{
  "n_layer": 12,
  "d_model": 256,
  "n_head": 4,
  "n_kv_head": 4,
  "head_dim": 64,
  "d_mlp": 1024,
  "vocab_size": 8192,
  "activation": "squared_relu",
  "norm": "rmsnorm",
  "norm_place": "pre",
  "norm_eps": 1e-06,
  "positions": "rope",
  "rope_base": 1020.0,
  "rope_fraction": 0.5,
  "qk_norm": true,
  "attn_scale": 0.172,
  "bias": "none",
  "tie_embeddings": false,
  "parallel_block": false,
  "extras": ["some layers without attention", "local attention windows", "exclusive self-attention", "normalized values"],
  "init": "normal",
  "init_std_qkv": 0.0212,
  "init_std_o": 0.0,
  "init_std_up": 0.0212,
  "init_std_down": 0.0,
  "optimizer": "muon_variant",
  "lr": 0.00286,
  "lr_mult_down": 0.7,
  "beta1": 0.93,
  "lr_head": 0.00737,
  "grad_clip": 2.0,
  "warmup_steps": 0,
  "schedule": "wsd",
  "decay_fraction": 0.694,
  "decay_shape": "pow",
  "final_lr_fraction": 0.0,
  "batch_tokens": [65536, 131072, 262144],
  "seq_len": 512,
  "doc_mask": true,
  "z_loss": 0.001,
  "train_tokens": 760000000,
  "steps": 5440,
  "dataset": "wikipedia_en"
}
Each number is 128 + 24 x the weight over its row's rms, rounded and kept within 0 to 255. Layers, rows and columns count from 0. Numbers have three digits each. The size before them is the row's rms in percent of the matrix's.

# layer 2 MLP up, 1024x256, rms 0.172, rows 45-151, columns 64-127
087:138133181140120118108133142154122108147136131154173167097084112124123104101140132135156084117059139139107146096135098095163128156138098095140132102121120137118108105110133093135116099147139119
099:104096145119112131099118105116149102113150135117072131118176162100147138063164169096075106104129113127161102102129117135186086130133149135080135145174106152110118059148139132161161141125128143
109:144128145171132150137154178115160102102143112112088139121101111112099124099138124137151183129136137090132119098131109143116113106112128126152147150139131145165112099089148133130136111131162169
082:121179091119123112126141123157120106173148105094130164143098155118117114069130148107137123147114151121153111165112137124094135125149151102131128134167096086120074175155126117146154128099107152
090:122122167109125111107105127159117132137132121136102122088090162128138117147128116172115135079115171102157142162112095097169121143125087147112160100095083092137098138117181135125135108131125177
079:097154143123114115139130109146118159174107106105102103116131135117109114114097137115103143126174118147106124125165119138131146103098114096135151144103115114083125104115171095155149112108099112
114:078155159142140104111132127118179162085115155158099146156128131133140126053086145163117131106101136159136119139147141140127148128096138144122103106135135163112134071111197139111158101122137105
092:108135102091139174106140124060148137132160157138126125104130136132162186111151106119109103124074127106190147108160098119113114118159139113126125134123179134179128080135126126117105100125114157
113:093139135108107082150114131133104147125133125156126114141136137124127120075136120143123127134101106162072157141123127150128094107093111119153160090112078121121110111106149162087142135130115114
078:166126127137127158149148138140169158139109152109171129112139164078158099095093101154147137101118168101124095128137136137154151134140108117088167161110181123094145081128144127112135127152133162
086:124138150143097113169128133118163117155116139148129150148105115112106181083107110120101134133119188126119130143088143137127110138122142121081109110191125126112069121150145160134140091166151136
116:125123122159161063094114113105121107118116153118102112078123155122139103097095144155130111139123130120166075114127147075125144114101124135113150108118105094146126146140125130115091117127128161
122:133064124154127118091088108133158153134100125151117147150138123151128125146142123094107124155095073130136130101157116154124127144140124154131148112143120132105134137144095127115145148075126146
101:132153132160159110108175120113153143133141143125174096152139121110104109131202173134154133137103125111132105082168131086121133128135124112132132109149168129138127102123163080108141103118093155
096:124110110124108134112094116103106160139081165124128138085118110104139154097136088154148154121142157146096147107111116122143125116113137132137142176110130112112113124145128132100114108108116138
085:102136112154109125114157151091105100152152156148146147172110136113145156141146140118158122146130134124139096143126113106131137108130117153124189088160142117134098123113121123148152113109140123
117:085137137111137155110148108104117202125123143062160121114137139092139103114124104124079121120113097142126114109146103116142099142124137132138131168098130137123098140153096145086140146140110207
090:172128119075157093149139162145119108123095114139150113132125158121122129086133109161093174111131180094124122149139115104146125107115138104132144107162129139164146125146100149107108130140135091
088:141157145133129155104174114104151121114130126136145130091144125154133120138109139141111141108079103125093137133121124125136114127135122117082162088129134083169116108156146155115130115168108111
121:119137108131126150107156106094108134182155130170147117166130100128125093193122073109147140155139116138123122119166144117114100137151147153144084128084103175155087160132129128097121159154170126
093:145126093086131130120106112150165145147140126137145091121151157125136133102145127094141183111089113106111164129088097112140105187129104128126122128134112188114161097139152123101173126133108125
078:100153141120127127129168129131121104140105113136139119137082090127145126128133102140119143123131134153108132095174098084157076164152134126105164124112139128119122131081104122142103126165145113
079:076107106142113119130121125138155152146094124149104137131147091082153136104105091120140140127123113116137131111111141139156112121111088092145123084085153096128130104142112111082160137140130111
093:125109132150121140145078138123104159121144130136125135107152136135101115154148090134118122162152129160120110139159123118121105122170116110153117152103142160073080150154143121143096095171115119
093:073131122137079142119145151137113127137102147124150096134134108098120164130140136125143089103141110075142098139105135129123170130148129100132103157110127104108158145102099138150176124119103130
085:134113156137102133133121105138144113114166114134148148101115131134080130160110124101089149129119125142134141178135153115117145106147150126141168150100158117127142121194141145120123124160137126
111:108120138158098082131118110105094125090135138169137107123144115116129067168129152145119142125090141131140120115144132147136120097126139089161111121146166111113150126113153140086153119133109129
128:111115163103154109121115145117117128155130108117112065088125119142141094100137092110146147160124146094171110114148125116129107154130121171165165122121087190094147146113126138120152125075144154
110:169128096150149115139162135117123123148115118097114141102135089112184121139148114117145164104105137103204132159145105161147127132186171124127088096143100113131134159131130130125142106128129140
058:097116155101157122100143140128137143091129111131128128158142133173122126114154120122119151133140112092088132118105120133158108120123131110158130105108117136131153110137209102139124133127117141
060:171098151119122107131136162181100126142109136129097075119121143167153137135146146091109129135134161118138150112170137142126097130184126078110127147143121145068119125102164175110116156147159113
079:129148134134102130125171130171111106119171077116111151148151097107128163142128135159147156160190129137162093142138148129167077103130132123097103146074129097133136139162163154111130154121118118
109:125134096097146128135112143122117123167120110096148125062172165117141157141133106170137153123154114135137147151112143115130133086141095117140161149128133165132138108120145110122107137123124109
107:106142135205142095147122135110150156133110162108140112163145134135113134095141105153102162127072128111127129170132130141117175121116131165148128144101142146126118097154103122118121065111130105
082:119157129137093112126147154151108146176112130130050116109123156133121170075120122127098125122115074138109062153086117167122149172121157113160100117174125105113072097126104159124125145136122109
086:099145133134131159134117153143097114085121100118104109134097168115080105117107133117123149120134139136105112100142117155130132095147121102113126097112143174191152106122111110148118134140159187
096:094106119158119129168129137141135136158161147115124138167118071117162158094099088156122132110093150120168127150138127092131125112168127179148134108100155104149162134126128131135123093112160138
088:119081090122139126119078112118104149102121125144099133088126102114133147124144141136188127100187146137149088099133155119131155189123132139130133107124189121121156131172135136140118173091131145
081:148097182150097112115104164142105152122109141101164091104091108117145163135160092159140117137134128116133127123147113163093113147179141151111149141103142124159183121127126118114094145129110140
083:096148144095122133121126131112142106126115145116145065123170137105104144127122154131153161147149136171119132181153169104145137129155141134141125083098150104136093122072147130178098121131113149
102:122126150140135126125128131125091187145147128111142203143182137086116133104120115166097107131114116129121116174116147130129113123133112139111151125116129114128100153111121138127154131110147143
089:129103139144120104119099137122146147133136087142127108189127147143130150108116089156137167141155206147161086146084125153110156124132105150134125154112136152073132104153157176156141113078146175
113:102144119107122114121204115128126127103079134119130108099139111130119071137099170161121112151110130146140118129154086107135089125121118129080104123112114067160124119113151101118151073149110110
078:127118070117102143195134161142144124142113134113159105116138097106129084130109113108147092134097152119164152129128124085134090123116129143171119110117140097158120142146188120117096138154116126
109:103111135112128111175159181142151148075115104126121140094101099111138127080097104108139159110104129098114109124107141173108143112168154113115122099123126115132117128080123164147158108160116099
135:159141126128067134127144135122147136152126127127107117116149119141122121104122117125124151147134123144088122169190138115151137150135138163122110159113133116127139131170130109108132112114142168
123:143108115110126110125169083102114144105115138156098137081118079119105124166118128133119095136141106131121099129184084131088164154102172112119132143145199101084141140166152125156092109120139131
119:115087148134120138144140127117126111130106159120088159119119115121126101122154100162147148070135148122140133081142118143148110106145171119109201115096149121151151122150158111132123115118155121
102:134168130122199087130110123106159115099090186065177113086114125145152138098115117169098120141114097155153136118131133128142113144128118144157093133128103187134091146172102156080112115081133131
088:096130146117142125138108154147135162148146105125155077117152141133069157171141128133090105127176135119127119145134136125145138127114134126124147146172127124131127114144140112167137188116116105
089:124125136078134150127110144144165125166140129124139085125139103135113111175163082097146170140122153118175116136133176154118135141132065119153138142086123138106153077131114101111141111121157152
094:078112137095128138085142095112136147124165115127125102181132184114130156109085123111110159117138151141071168126150127125174082160155115157132149086163117148174128150158136116130143149124116152
088:147121150149143134093121088124146126108120127128112136092147143083119133126127128118144169145130113111153171099092143123160097130115111133148132164094098197115086136126120148142153162131133129
116:116097117099140126154122126159128099102140127114149107107110144107171090132108149138133092121109156168140148154110157144146101130118116115147120156096151144167156138115120138138151120127169142
090:147103143145109126151115128112128149091112153164121169177164137093119120119083147133131149144103114188084073108123084123126163103119145165102104139153153122136148110119128158102116146108150147
129:145123155109079113144132139121135133095124127124133129170136139127122160067127145126151110096113126130080125114118125142104123108133076102116146173122152116122138180104153158167139143147119122
100:078077137134160147155120102134174089106110104076103133117141173118151111140106123087138153139111174113162141122123142078136118135140101107142097124102104133181136105141094130172144162136164121
077:152076134147157141091073090140093122125147170086150189152171131131115141105133153106095148097171138153191164127139132149116133132112147139092156127142135123093111109129153114132118158138119160
094:107139159145126088162127139161149107111114141141168118097138136094161104136117112098102112146163129111155137110119161062103113116135098089154159110119117091139141158079126154114111104090176149
087:121147113123136130107126115123193067112113121148175112112171105104171122125112106133122109132122109126137133125155141103155149139124106111132136150101142106141164146148131189164130118150131114
131:090143123183132127164118137132116139140116141154125129082120120145109105099135152127091093117130128086159155160160131110156154145162169119172150171110130160147189125158119136161127126101163160
089:122107114062116137114135151154092197173143134148154156131129141138166143131138139092134153134139128160143157185113154106103149097106146151112133096133128113097123084154114152152168153136130126
093:110138120132120116098135110143151147113160130123142189117157128090081124105172135084136094148095139111148108149089149147118175110140149144132160127157165125137152105127110147148105118098118150
084:113183161131122140137110153150126173148133116094164124155144106131101136150151075133102155147126122124121078112115106147106120132118098128160148102150135136163135128160150120104118077098115079
081:136118158110154130139154092158156114148128121137114121118154141094120130132133084118139163120119136176173133107117132080163122174137132159135129124125094162135088125119106158124224158149146124
106:153090098164130141124134136150117157109116119117155103096108129114135140133123155118132131147115120141134114087151082081121144144146103155112129146107077127168172114100118128119125153129128152
115:121083129130124130142090163140138135162151132094116148110143157117154157128177112138124155144098155103108133114125129141116135162113146146121114132171110100134106145141114140121083073143165144
106:109170091142122110113158137114139103144187106139140176117108134097191116105150128089116153121127144157121180145154134108112103144089105087121100093122103156127161121098138123141109119097105160
095:106120153137092125107147132145125118128131074135125148036139062164134119096135120156140137119165102138132128127169113152139112109154131158136146146100139145143115129112140189111112129116131113
101:129120114121185156151119160136111129127155151159124109067137073133136138096137081145154142151095125104104110178133110120112175146135100136130128155099136122129131138130142107129121107109186083
091:091142114117099126118146152101139097105146154124149141112111111121158143096148176106115136100168153141119132097088136125080112097128123087125149107135135144112146134168117087146151130156129126
071:151110097166127118156137110127104159133157095114122112074101118133123120113105110204136127125141079104123103087111156118180114086158151118119140100142128126136117121106128132131132128133112153
089:128081157149143132118108123117094143109136149116108073133117133140131106146127103143133123131117164143083099155157107179119103151131120097142102130088118093138124115139137168130089096133110132
076:141129115132109115107127095116119120083133146136118165092143102124131139114126071126115150164104108129143165135156108119121116135161107184099112150134100110126144136142140123125157105144153136
087:125120145146131161119151105094138117148164092130173141115156142123130111169144164154115132147134167156096161100115108085101127083149117104136115137100152161142131122104174160118127138137091161
108:138130111128130134118125172098097121145125144115142139151129124117146141119168139144102155147088090091143096079150109146126135165135135154090113135114115162201154097141133083126100103142130110
084:140137146130127186113188157104120153126134130151122130130154140119106130114108111132168131135149155136087160145105082158150129125130156139130111098106088154164112155135121139135141131147123099
094:114107166146083151143121134104127151145089129097111140148164097095069130126112139151153142147162089100115123119126137100084085122123121101117155096154122119112120109128137148124146167129151119
083:131131132139109121113140117115119114091178128115139160157118142054108067137094133128129129145133166103138147136124114089146120147082075115114105101140109144153108140103168145159096150139164144
066:108098092078113105116118151139134108122125157131125157139148148129110108144129156108142142096154098080106125094130146121138109136122111165166103126123089107095152104167160125098145153131122098
113:084084120160082147124119106101141122129101110100114095066123123109096110113109166112170146127148127106165159121100113100145091119133085129154153134171132136168132107161114122168141119113101097
081:081122118128136122132114134082152104143141133102139126134194168136123109112128112153111115179145165155111107138122129154120090134119110118121100144160115080131062127145135130101079166126124138
113:125129122114091161131123086105121148153154104105129163127117183102088127137127115128117083185107161126143140138106096096104137163148140121128142110127160108207141140128120123141120135136167119
093:073155163140138173181168083137137153137142133103146141117132106093128146112146085154104154077126126141124155087122171134163143162147111134105157103117121154129139093117148114119113125131115102
077:145088176165115105126141149109095139114148115160114114099127150116139111115162101140144109139111133140133136122106091163162165118069142148111125146119126134148128122104139080071104087110166101
110:118120127140118132128202149086118123096144135145130117094126137140096112156110110098126135149114148182046109115106107167107115100131124101126128144104108127140129147131113140127111117141132153
119:103128145142111113134114092120093111092124100126105093133110172143172098142131119120106132143120088169137137122095169132114145152145175148142113132096136100184134137139155134135116159101128143
092:121128124089116142089143171109116132159138167155138157134129138106133057157076125113144167145172103150135159114092134103126074147146112111076105131080132186111138156134139156127106143182154183
082:120118138178134134172150088161127127164108144145098126136128158095139124123086174108134181116096093145123171120114134133123087161144097145123137123124091106113119166107147085160082119096138108
112:085148112106111129108135115112104136126172110133123145116154114107091121121102091105101174149086081132148160132137108093098104146170123093087141173081129175151070119116127158114120139115097165
102:115164134127110123122131153152149146103131142166137119121136163138115106168114105140113146117123116207148130158132159098110144117104133147150150116143080163160132117124162146125102125118116132
096:123141101111143126152125131148160147182131124166119129136160145116115133153120103068134151117117106156145098145112149159144118157099177136154105133074119117110168178133142106147123131121148122
105:114151116107121148146145080084146111099141088151149101089112106117097121131160116153115144155088125114146138116134117087155151146170101079135108135139143109111113131058135113138121137136153118
099:128121139130092138115122123129136113135141169122113123130138150158108085063095093124142151161174134111172108157130097169109084109116139144143124119124144142118143081116147097146144121136085125
084:122133119119103110106062156127098114127132156124163124162116145071154150069138148143108163110121097117150115125097149142116109154136170121089115136134136187162109156118093098138122112122137142
092:138163123100107178112094115096154105088156135137150088122107155107152115162103163114127125121117117171141141127136118095140074161130109122175121146098145122130104078131123112168072098127150153
117:097099139091092168130099128094104089121128108114112146136109158137111129132139132091132149145118116154137154107134149114140066105103104086105107132114116101169181095194119111090131134171142108
083:138099121106113122140139125170123111133140143097144192122141119095098127152177126175091099154166150153095157121096102132136109110133128140129107135115144135126119127092146162131107098115122072
153:109115134161126121122170098136130150152169158086104131102105114156161119130154128105154111097160112156136122117151124058121127160087153149173113133143111146152152133110129133127128141131134116
110:114103121141154116120150129131112140110150103089146113082099132160110093137153133118125102134126141123124117084116111076096102079126119143121149140117109157117159124154149134125108121141124090
101:136144150137100117118097106148116100122135088163148109111169145101133161105120146177153137133115148157132166131121141116167116137118141129139141119128128106143136107141109112122144096152165155
081:139178143115092102137081108129116108117118134098142169151157129087098088119119147125151140161086156149099154156148111136152105135089159116084155136158081158083112154112140099130140145139113130
115:152152140135073128135138091127137118138103132066134150115148135119155179124124143125156124117166152086137152174101100129141111131113092141144146121159155164108111105136087148140143148142148130
103:125130069119101083142139156131130140134139130127127160142132129084149150163196086104127120143074146169125125139092101175120111139115159075142149115133124090141126148169119127108114134180099115
080:123150160140118145161101116086078142141111082129145129137142136088110160110088139132131150139145128160116163109099121149065113124153142129102121107120125116089147118145136121142116119104074103
076:131123143117161127116106118114172111078125095126146206150097136133129102122105117139154146119141130080082107092149102119129097095165120114117129084140093118186141158114105079121149096135182154
051:105136110099160127110154113129162130153154117145137158125095092102138147122121088114140127111091162094097090128182120168084084090119140150172180114095094131144111147143136130104094127149095163
# layer 2 MLP down (transposed), 1024x256, rms 0.0804, rows 45-151, columns 64-127
036:080105105141116150163114118113132136136111144148109149167169124151124097157115120123109116151121097128105133151127160066193090114125136111144151170117132127128109134085149152140134130120134162
026:147090138161148119122127143109129125147159095137158151172125082078130157104156173129089113145136119161135190168130160082097120116069154138087154173159125133162188114110171115126114111133094137
030:169116133105164112137138125173135147139131087114093128174119152145157145106130115127181125135130089093131152138131116103090173148114124156113161136119128146076157144154116135127116124118143099
166:166131124129145126116141191118140159103152117126142142179084071135114125147139119091156150129148114095122146128114131175098130098118126117118120148167101101056127138166127143137153108101092115
115:127104135146128110113145128157144152135144125146137109135118111138078128135132149172147146106111149194142163149103154130102132108115132093125139141141195118100092146094129139096097097134118129
185:133135081152153117132119156130144118129178059112153135127105137136114147080117040090137113117175085143091116099119120156102129142154143174103076086135132097118158122138110144133080108107117144
046:140127146108127136118156111155136122138181116086116122095118124140143131156151129100147158134131144126106118134120110112110146140159093110091153136125112126117167137093121105140142136117149150
019:161119138133151129147077123131127140053115151095129170137108154097126126172109149086144123129087102129118134147105103119127106105109102155119160139085170140129127203097117083144123153163158159
030:155126157113135119176153113113129131163168117122141123157126170123145119147142113091164123152148140131159110114142125099115130099067143121125164159140137125126113174056159087136080151123097131
168:095138090097090130091141059086189111141170079086107167140106104147136142172111176097106118092141135137138111136128150155107121134178141163112137145144108107093132142129109157125144110126128125
147:168122127095132134141081082115150130165144112109108151153129106170148079133130137105118129125140124116075135121139134191083173128157161113135098132155132161108107149093128103150125123105171096
023:146111152130108168117177108138130087152149089111104140181145121148110103127139058108120143090146147146159145154085099147114131121130093091089099144106117151103131121137149148117092125098159113
031:112115123101124147119119114140150089130176092151145164147148130122192114079112117095142180130171065151104149153158097172098129158165113127103183147153125133120125089166128097104127137163124137
044:138145100090138099106138133150137117126157095141114154166093091116142134181103097106094121092134113102138164120144161101102127148201129110118141143106142145125147112125110110121096115082112185
020:135157156141145116110132150095154118142152150161127126131101128092097151130090133124111113141160120120121149117125150144128139068109126119146158113092161105094134134129138176109118132102114155
165:171164138118098113119150131091122090164173108084138110127118137153126130158157152134130138158098142112074147096131095162155126094154141112150147130150137117107137106119078120110113113114135159
026:132094155135132159112112100151104081142099123143181126141136156133143127172150130127131089092134150135053154111156166081145115154118149161116128129146169090147155165142107044137147167071156115
013:099127084131071174130145140131173137147149119137119157127138122103095153137150143131104073130115129119101118111122165149102098125156151107137118102104165132099157109119111126113162162112122156
018:048110141113136147146139141121131141081129101108145151133104119141117144141147151113117122133140103068130140132136132148144097131121157130123129150112125119090156104123229082095119162136164119
033:144144098117094138102181157135117136151113076164106144146163121128141124144111153159160122179120127142156135117108103113170093126148092137119103121106090123113121095126130135127126122156179117
020:151135138111080106099157082105140096123144135111131153145100131121137124105128153165142103159170119114152172158139145129128098127147101142126147164158143130117149114134125110122112120146061130
174:102129114093171171163140121125102140161150092125104173171132125108130164128144127122108173104118100109130132130127079159118105138129122107134123153154116123131148155162092145115120161113083123
166:128138139101094162114164125128111147105128099132124145139126094117152142176110123105146119104138152125111130114113078163144143139142168092128098129139120122150132137104086141130128084130112138
133:136162105107101110154114112113081125131158156075114122124138162148107156132136147117170145129137160093122121109122151135130131135106172099135120165091160139094123137161131146105107113130125133
030:097129109102163090160113146115125117094144102095107149092126164148153078169122128078106147162110123145141148126159135114120097133110123134091144110089193140178077133135137141138160116156136109
035:103148115108111172118143116153106133128089131130130165121155095169114110163156138130104118149110118123129118108097107101105176164139121161098101155158133166153135135091134094164136117161103114
017:156102139122110090133173174152140111142115095142080178137129122121155138143127151113149150149099126131140107161126151114157111110135131076142086158131125135133118103128115157142137117150098121
020:153145142163099125126143135125147127131122117118119129166161178099140139118096085168160142186157180089078142120133119114119163158144162153126132116100136106139145161138106125125126091105134149
028:089120135135100131126096106134128114163166167136099174133114131091109150133151117115143170133114125155113145149147145115136141119168092119143128109121092155143145139137135159129113112154172138
177:124168129157138094151146122166127148104111122166116149159133135176135138152138172134137111133146136137146110125103117151072137092110159115094111101136173120101121107119145157162144183144090119
181:156116113116143143165142154104167104090110098137112148179097092164138174156109105093116122122134128097158118123149156149094139090157097151114091116086110099135130116144131139134117109081143100
168:128092142106140157140081175110140101179153099119126153152120158175120095122097100127153134095125171138129113118120135149130157116120132132097135115129132126104131117159090115149130148186164136
031:117129120094135141127127167129122165195133158112106135090150099106126137122159148140095141116135114159127142139143135145116124107102108130116172045115138136145137121092168140132123117146115163
013:113129145142154108123112124125094105120106112127144112112125129175112136121126117103163136169182114117085124144090144087101120145098101170110175111135095124112136112130134162120122170061109154
181:152168090163136166131083112143123150152164131107146134185103093189163137174143140072117105073129116110109109110118140120084126097177119101167159108105138123142159103152088132142101129140112131
027:142134116148117128173185175158108113148096138111107146146085103127109122122104162123139122125134085084095084116085136100113101135132133106134125178116153114133126166107120160132172126131141147
017:140147131140144106151154144093098102127153126119126147177126117129133159103162114152156160137142152114095134121110162116116148092112108111067163091164144123136136187132129128111137145131078138
178:128135114136154150157154083143134145178153111163131132167133148139136138170090142167113095151099141104106101103125126123103170098123112088123115168112125148118110107100130145119098137125152094
168:144156145129138151145122122170122136180096128124111134140140131157129149168079157118125165159163150135101138129110129117119166153154114093103117164145159115143136194141090118121119142144109133
031:125146118113113098128170150132141138167152138117139151104157158154118126138178134104136169135122112139121118101098124091131118133111121137146074110068160150134119146104143150140080151122122157
018:108128134123102143129138142147115143106088120127148162118144145114157085130128144118132121136149120130122139147104076107150132146119130092150111085111118124091065145120161137085069141115157099
185:142127151117133159117132147150139142108156168137112096149082126149099152139093155137145098108138146112066130129110146119177161153116147146134133133099103146117115141184101159158115155105157110
031:173122112136109151117108149147124133097135110119081137138128159143151131117112156145184166101108079112108146173097123151094152123130115140091174109171133114092113076122138139162097132128113107
167:125103115105154108099107122130152125096169114110107090114075167170174104151111170104141139141168154136099151117102135144108142150098136133112141147153156142146142151121100130163157139165153148
010:128121106116158153129126135115202169128141142100117146156117128187135126148202074123136120135170132122133163153092122133117133109114085107126108131173111108112129130126077143093074132151191108
033:171180107159117105120131163127131108161107061144127167131132137102164122141145108142122142139142108112137131127112129106083168129072123142135102140147102149113144124138093135138147124119149109
019:107102113148112094113126141110145163117181116122124153134132101157170101143150110143100109154134125091125112154114109117144133113101124133136115108151113087098103048118116114138161117104103139
023:127104103149091100133112130112178141132139157148114118144114140182166149143140121132094135148107155168138121086158116161103140128138149137086125104130126104113130195114130139095147151138156118
025:131099129139124115120106135098120073138142144146128135153149142083137129130155123140124115170124161103086109130137168111125128158157098141160193124118087121125128119136143140074138145148119128
167:155113097144184115139114118129150144116130115194149103128082118146114108155108111137107087152181132136117100134118115141124118130094114145117116069120170134136146110125156152136101170127171133
161:160187124165165085132102147113139152133143086130101133130134100115135133162092129082097108173141132129117128164093128138078132131142154118107091140152144144104136133149099138121129107121101133
019:178149115105110143153124166095136142143120130131140176154136151121103128165149076116140135182160162115121102151189159098132085139141117122094150095106141085104130104090149113132108126154123114
149:124131177105132146102069134125113121119067145153111130131115140159125166170085135135122099134089144139087132132134141133119110127162132097118132121139172147112151127133176126136145150138109152
023:107112121156154140146092132183137116136137114126146131138152123132145130120119151131141107154119135143124108149126127110184139162077131096144115102176078148109139133127120155151115184157095108
045:148157071090138122122165137082142167146128148145143111137133086102139138113105133115144135110145162093118149153141126149128135123105092158088090148152108127149141118075151128102136138144126121
023:150131116103113139140093121107099113122136152160109118169134087114165086106082142135109156153111123096104121103120165111155066101146126167105130100186126145121101117128112151148120120139095091
029:132122117130187113129108157152129161115132079131122140156170155172164165140123079113118113143141139098155084133086112145126140122107129124131162120157086135119131077111113104123117111136118139
174:147093169117143115120129125155155166159108120108123126143118161131136127131129171160172139162146129134131128113088129171105145161139140107114098150082128138103133110157148124129096102164121118
070:137176099169101105122141124135149123137159162124109151128142092124117099087193089111163135142086096141094137129161131150125118118107154147109146126119133106127155149167132135114100156116149118
167:137107138128153130142141107087162108145110121136119111150108101136120132126111133110117130047118105113096140139122176134133155155125151092135118125099149105117111118147131125135163154156122121
018:106119156120120087122166138167136120117179104113081150111148074119137138141135139141109127123085161114102127152133120121161135114109120110173116130114151097132124103134140101120115137126118087
163:158201101099114165128116093137155115076112130160114103102117124143139169122105138081128107157115126106098101116112100139132110125113151142140105157113105134096167139154085131151168119120082141
035:163118119081101129121132085143165140119125074149088105109135089158141121110121181110148122134134112126175121188162149131130150136128145162099149126119133130122163131152209104167073154139126147
177:137130118166087105093105096143165145132132117111138093163101128143164145162099124096120131111138147115147119120159160145095127132168138112134116153114109124121134103137113130095181137150158120
042:132094137133087129121133126165144112099143144127115079106098119136134134129129122115139074122133170118088142146092111125086105172185123130109144140165126115135134100129134058114178117114119153
020:091128080124098110135129124126119164129123141136097145154112121148113116143127109109151144152127112134113099130123075107105109148103135108138149115157179147137154146117161112109137190118155144
019:140139124124128133168151107121126168107125116135082126159094131105125149125120124116135134128126146151109153116136136087115114105118099102132102146101157134104048139124127133137075129115131113
064:148109097117154104091122135103078110147125093086129156147151150175127131125110130142116124175135131111117086086151160119138127159122123168134126096099081136153127121126112168103111134123136163
062:119124144136097115140153139150147117099145079141108132107186105120132183100104117157100123105089115129092120106123127125139156162108093143136083094129125159123166119125153110151130101138105090
022:087144169078095123141104125135153136156148112151098136130118134107163141174121116131170122141108132097106120117189146128102127129070159125123110118146134161154097107133136127122072149110119115
156:133138175140129131180110170135114156111099134158133147105133102160131146095130165125165149084158122112096128138145135158098117112135162135129137141155152147088133141119086113146140153110144154
171:130162081117121133113153073145119156115139083090104130147111081132098139188143121114135130166111155148137141142098141180111148115118130093130099136102092121142108157119163164126105137180163128
056:173135122104124148164148169158123152168158098130112157104116104116138131126140111149166129105130158102148145159082115083107093073139126137107124114158132175102138104145166123114128164092130152
020:127137102113126161119119146131140138167110148117144120114117160129114118119147102125132177138121149152106148117135151123080163140142093154118162150118182207103132138155099131136103111137164088
076:105129128182100111105113078115078096095159091115115157106149132099089166115123149143157155107141101154091164140139148125128101108156119140094137116133097165115115113127139132155161122142130100
037:147108142168116167143089092101126136108121101148149136140103105111119122114138136099127131134201089168124147172131144144108140128110150132121130143130095132132146133115096093115153129116178162
164:103136122116107127134156105125184090106139095153137122158104096180133122159139167106095155119127100111119154102123128074086165148140143102113112131103121131099158113163105146110134084117127126
122:122156134110107137126151101105168121173113139179120097109124089127099123148113151093099161076125105150098151142125133128092181143108114130118139174122106167113161117135133143168104126126135155
024:075068093116099087104162160126118160135143127141152130120118087128127133087131165084120141124157122102139153172131146090118092100105103125154110109146171125088145106141151146123097111154161129
213:140137150139145136115140145116148148096162135145116151156091173175157128129129160165115115105185139129098120168105158177084177141129119115152087135136116157103087113144098142139126114112109127
038:176149124119136133130139109093153110100160116126091147137096147161178130123133117140133124129123107129073136132156098155156111116164049121115183147095140144131097112112101134158127142139129134
149:178119136137148171091093129154164099157091144141164124164130124094143131116085121129118111141112141124106124108085183109097112140157136131114094160176124092115144080117148109118132125150129132
062:133109108118096133159146145110123123134140144143109170124152122131152089142100112126122115119152132161122127123135141096105096139097127136121080087173065117141145114052135167135139126143120168
163:149114151170115100093142155152158094132133119101112150170099148137160140113151106178107072134191155152129121107103119121144141144146134154096151136132085172161139134158093133145121124106133099
160:111119096151107135112142089139113108167104085147118137161159150117123094157121138152093100112152122164126117116127102128108187177098114099110136082150114103196159135130134108150138136102135146
023:135079137107112116132114134156130125127118102107073152138169108128166140124131166123134115149110107148056102149118097103160136124078119105109124097086112141086120131143155176132122144123110165
075:136141162139090147128115129084151110153118129114146125099112136160157128141149149121152141136125139137177107137174113105084100151132148097123135096189188113098113055113106142155124161135119103
031:133102121138095119162144118111138125127113093113185141131088110172152167113110094111124122135119169140141099116135137137133091120170091096128103083112108133142116192130110169162070116161114106
148:123141114128092116157117147109145143121126132138136126101074127146117101125125159131127113099151119096134153111097115067124166128115116095101153129118182116137121161121096131130111094144098102
035:151076160099140142101177182182164110107107106151107106160139104124118131120146141139143147129127152145165071136102162125108106121111146162184094163139104115095164170125113096142119115110131126
038:095110140115119098146160135141126143085147084111092148140093125098148157172136123129180154126114106099095114088140106118132134094131128140176114159147101137096165098106121143139101084129149100
086:125125103131138106127134170161176126126148166142127133162126091152138123182089153140112104126129149133134120133099154126116116168112104109097138142124133140111140119125139118145128157111129118
052:103160115150126092107170119115112113140144155127095120117140112135107119134088123154130140096178123100083127159165162116139142148124155136125137142093120159168155142145093102134101144113133168
032:138118141114153134106093128146119102142092142103144166157087128151111108155114183161087143106106085094110142158102123110165089141125096122129164094152109153118079132126105095126121114122155123
020:114106131129135183178129176150108077148151149107111081135120131106132110099136136135120130114169134127117187111097145125127169110113102127106118127136111117135148185153131152094089114132161130
015:098172129097130079114121100111129107123133140138162166119139097126124091150155157124102114143099154125126130116120120088090174110127115137067153111101136113134094161117122139122141135111142107
021:147139127122155156150130148097133128090168098094134135135158093153131137102129145086117114123139126138134110130109097056137137123151146131176093105104164119111153127107131107118119130094138138
175:122157125128139162112128115126170122118142108136116152186132083161102122152100108126088127098120098102087126162123191129115149127158128119142097150150150090126150151143116136114126138130101127
023:153077131109096127144127100109110096122102129109133156160103133145128104140107189123124146124134095111101094126132145140125118144171114140108096127125126146160135121142115122132121112144149124
028:131073153082114140153139143079142105146102116137094115138127088097158108153137112130150075151137081134116151141108135153155127152114119114127119101107107117142138120130114172076117143115170146
083:123114123135126145124059112095139172152137121120168134135118114112148150136145148141157154121133130118073110118065182123151129159110127119150092146141110057111120131188156177129139123132086085
161:121180114139108092112108115141131125112135157120175114120124136146137086120121125110124153140134187139097114135114185123130134100120125073126118151137150096095134117100125107110156126118108113
021:122135113153124129113145135124102123120084136109155130106113119109117150121118126135159157126141118144067134068118145112123088086096124124081155074135126140125168160143164126152112121136196152
026:114127113138129107139113123109106107148149158114179137140145134105113119152122137129126144098116152116150121177065119111105126129124068095086094104129106137119134111120107112098131078159136143
067:108142122125141112131130129131141121134150128131129177135113121174118121183126143115128119108172098151121151163136137166114130094138155087099122121159125135152130165107109117138123122144126139
199:099148143134099172095083085130154138126098098123096144173069097110110105147091103086120111137122111096131108141112116102134111145122127089117128147103157121136185117123097135145133130122139138
209:102179132159119142161137130096139141131130155123100139148060087141108138161149141113186142115146136059099086113123169157095110088153116116135120108121130105134172133117117127106097130169117184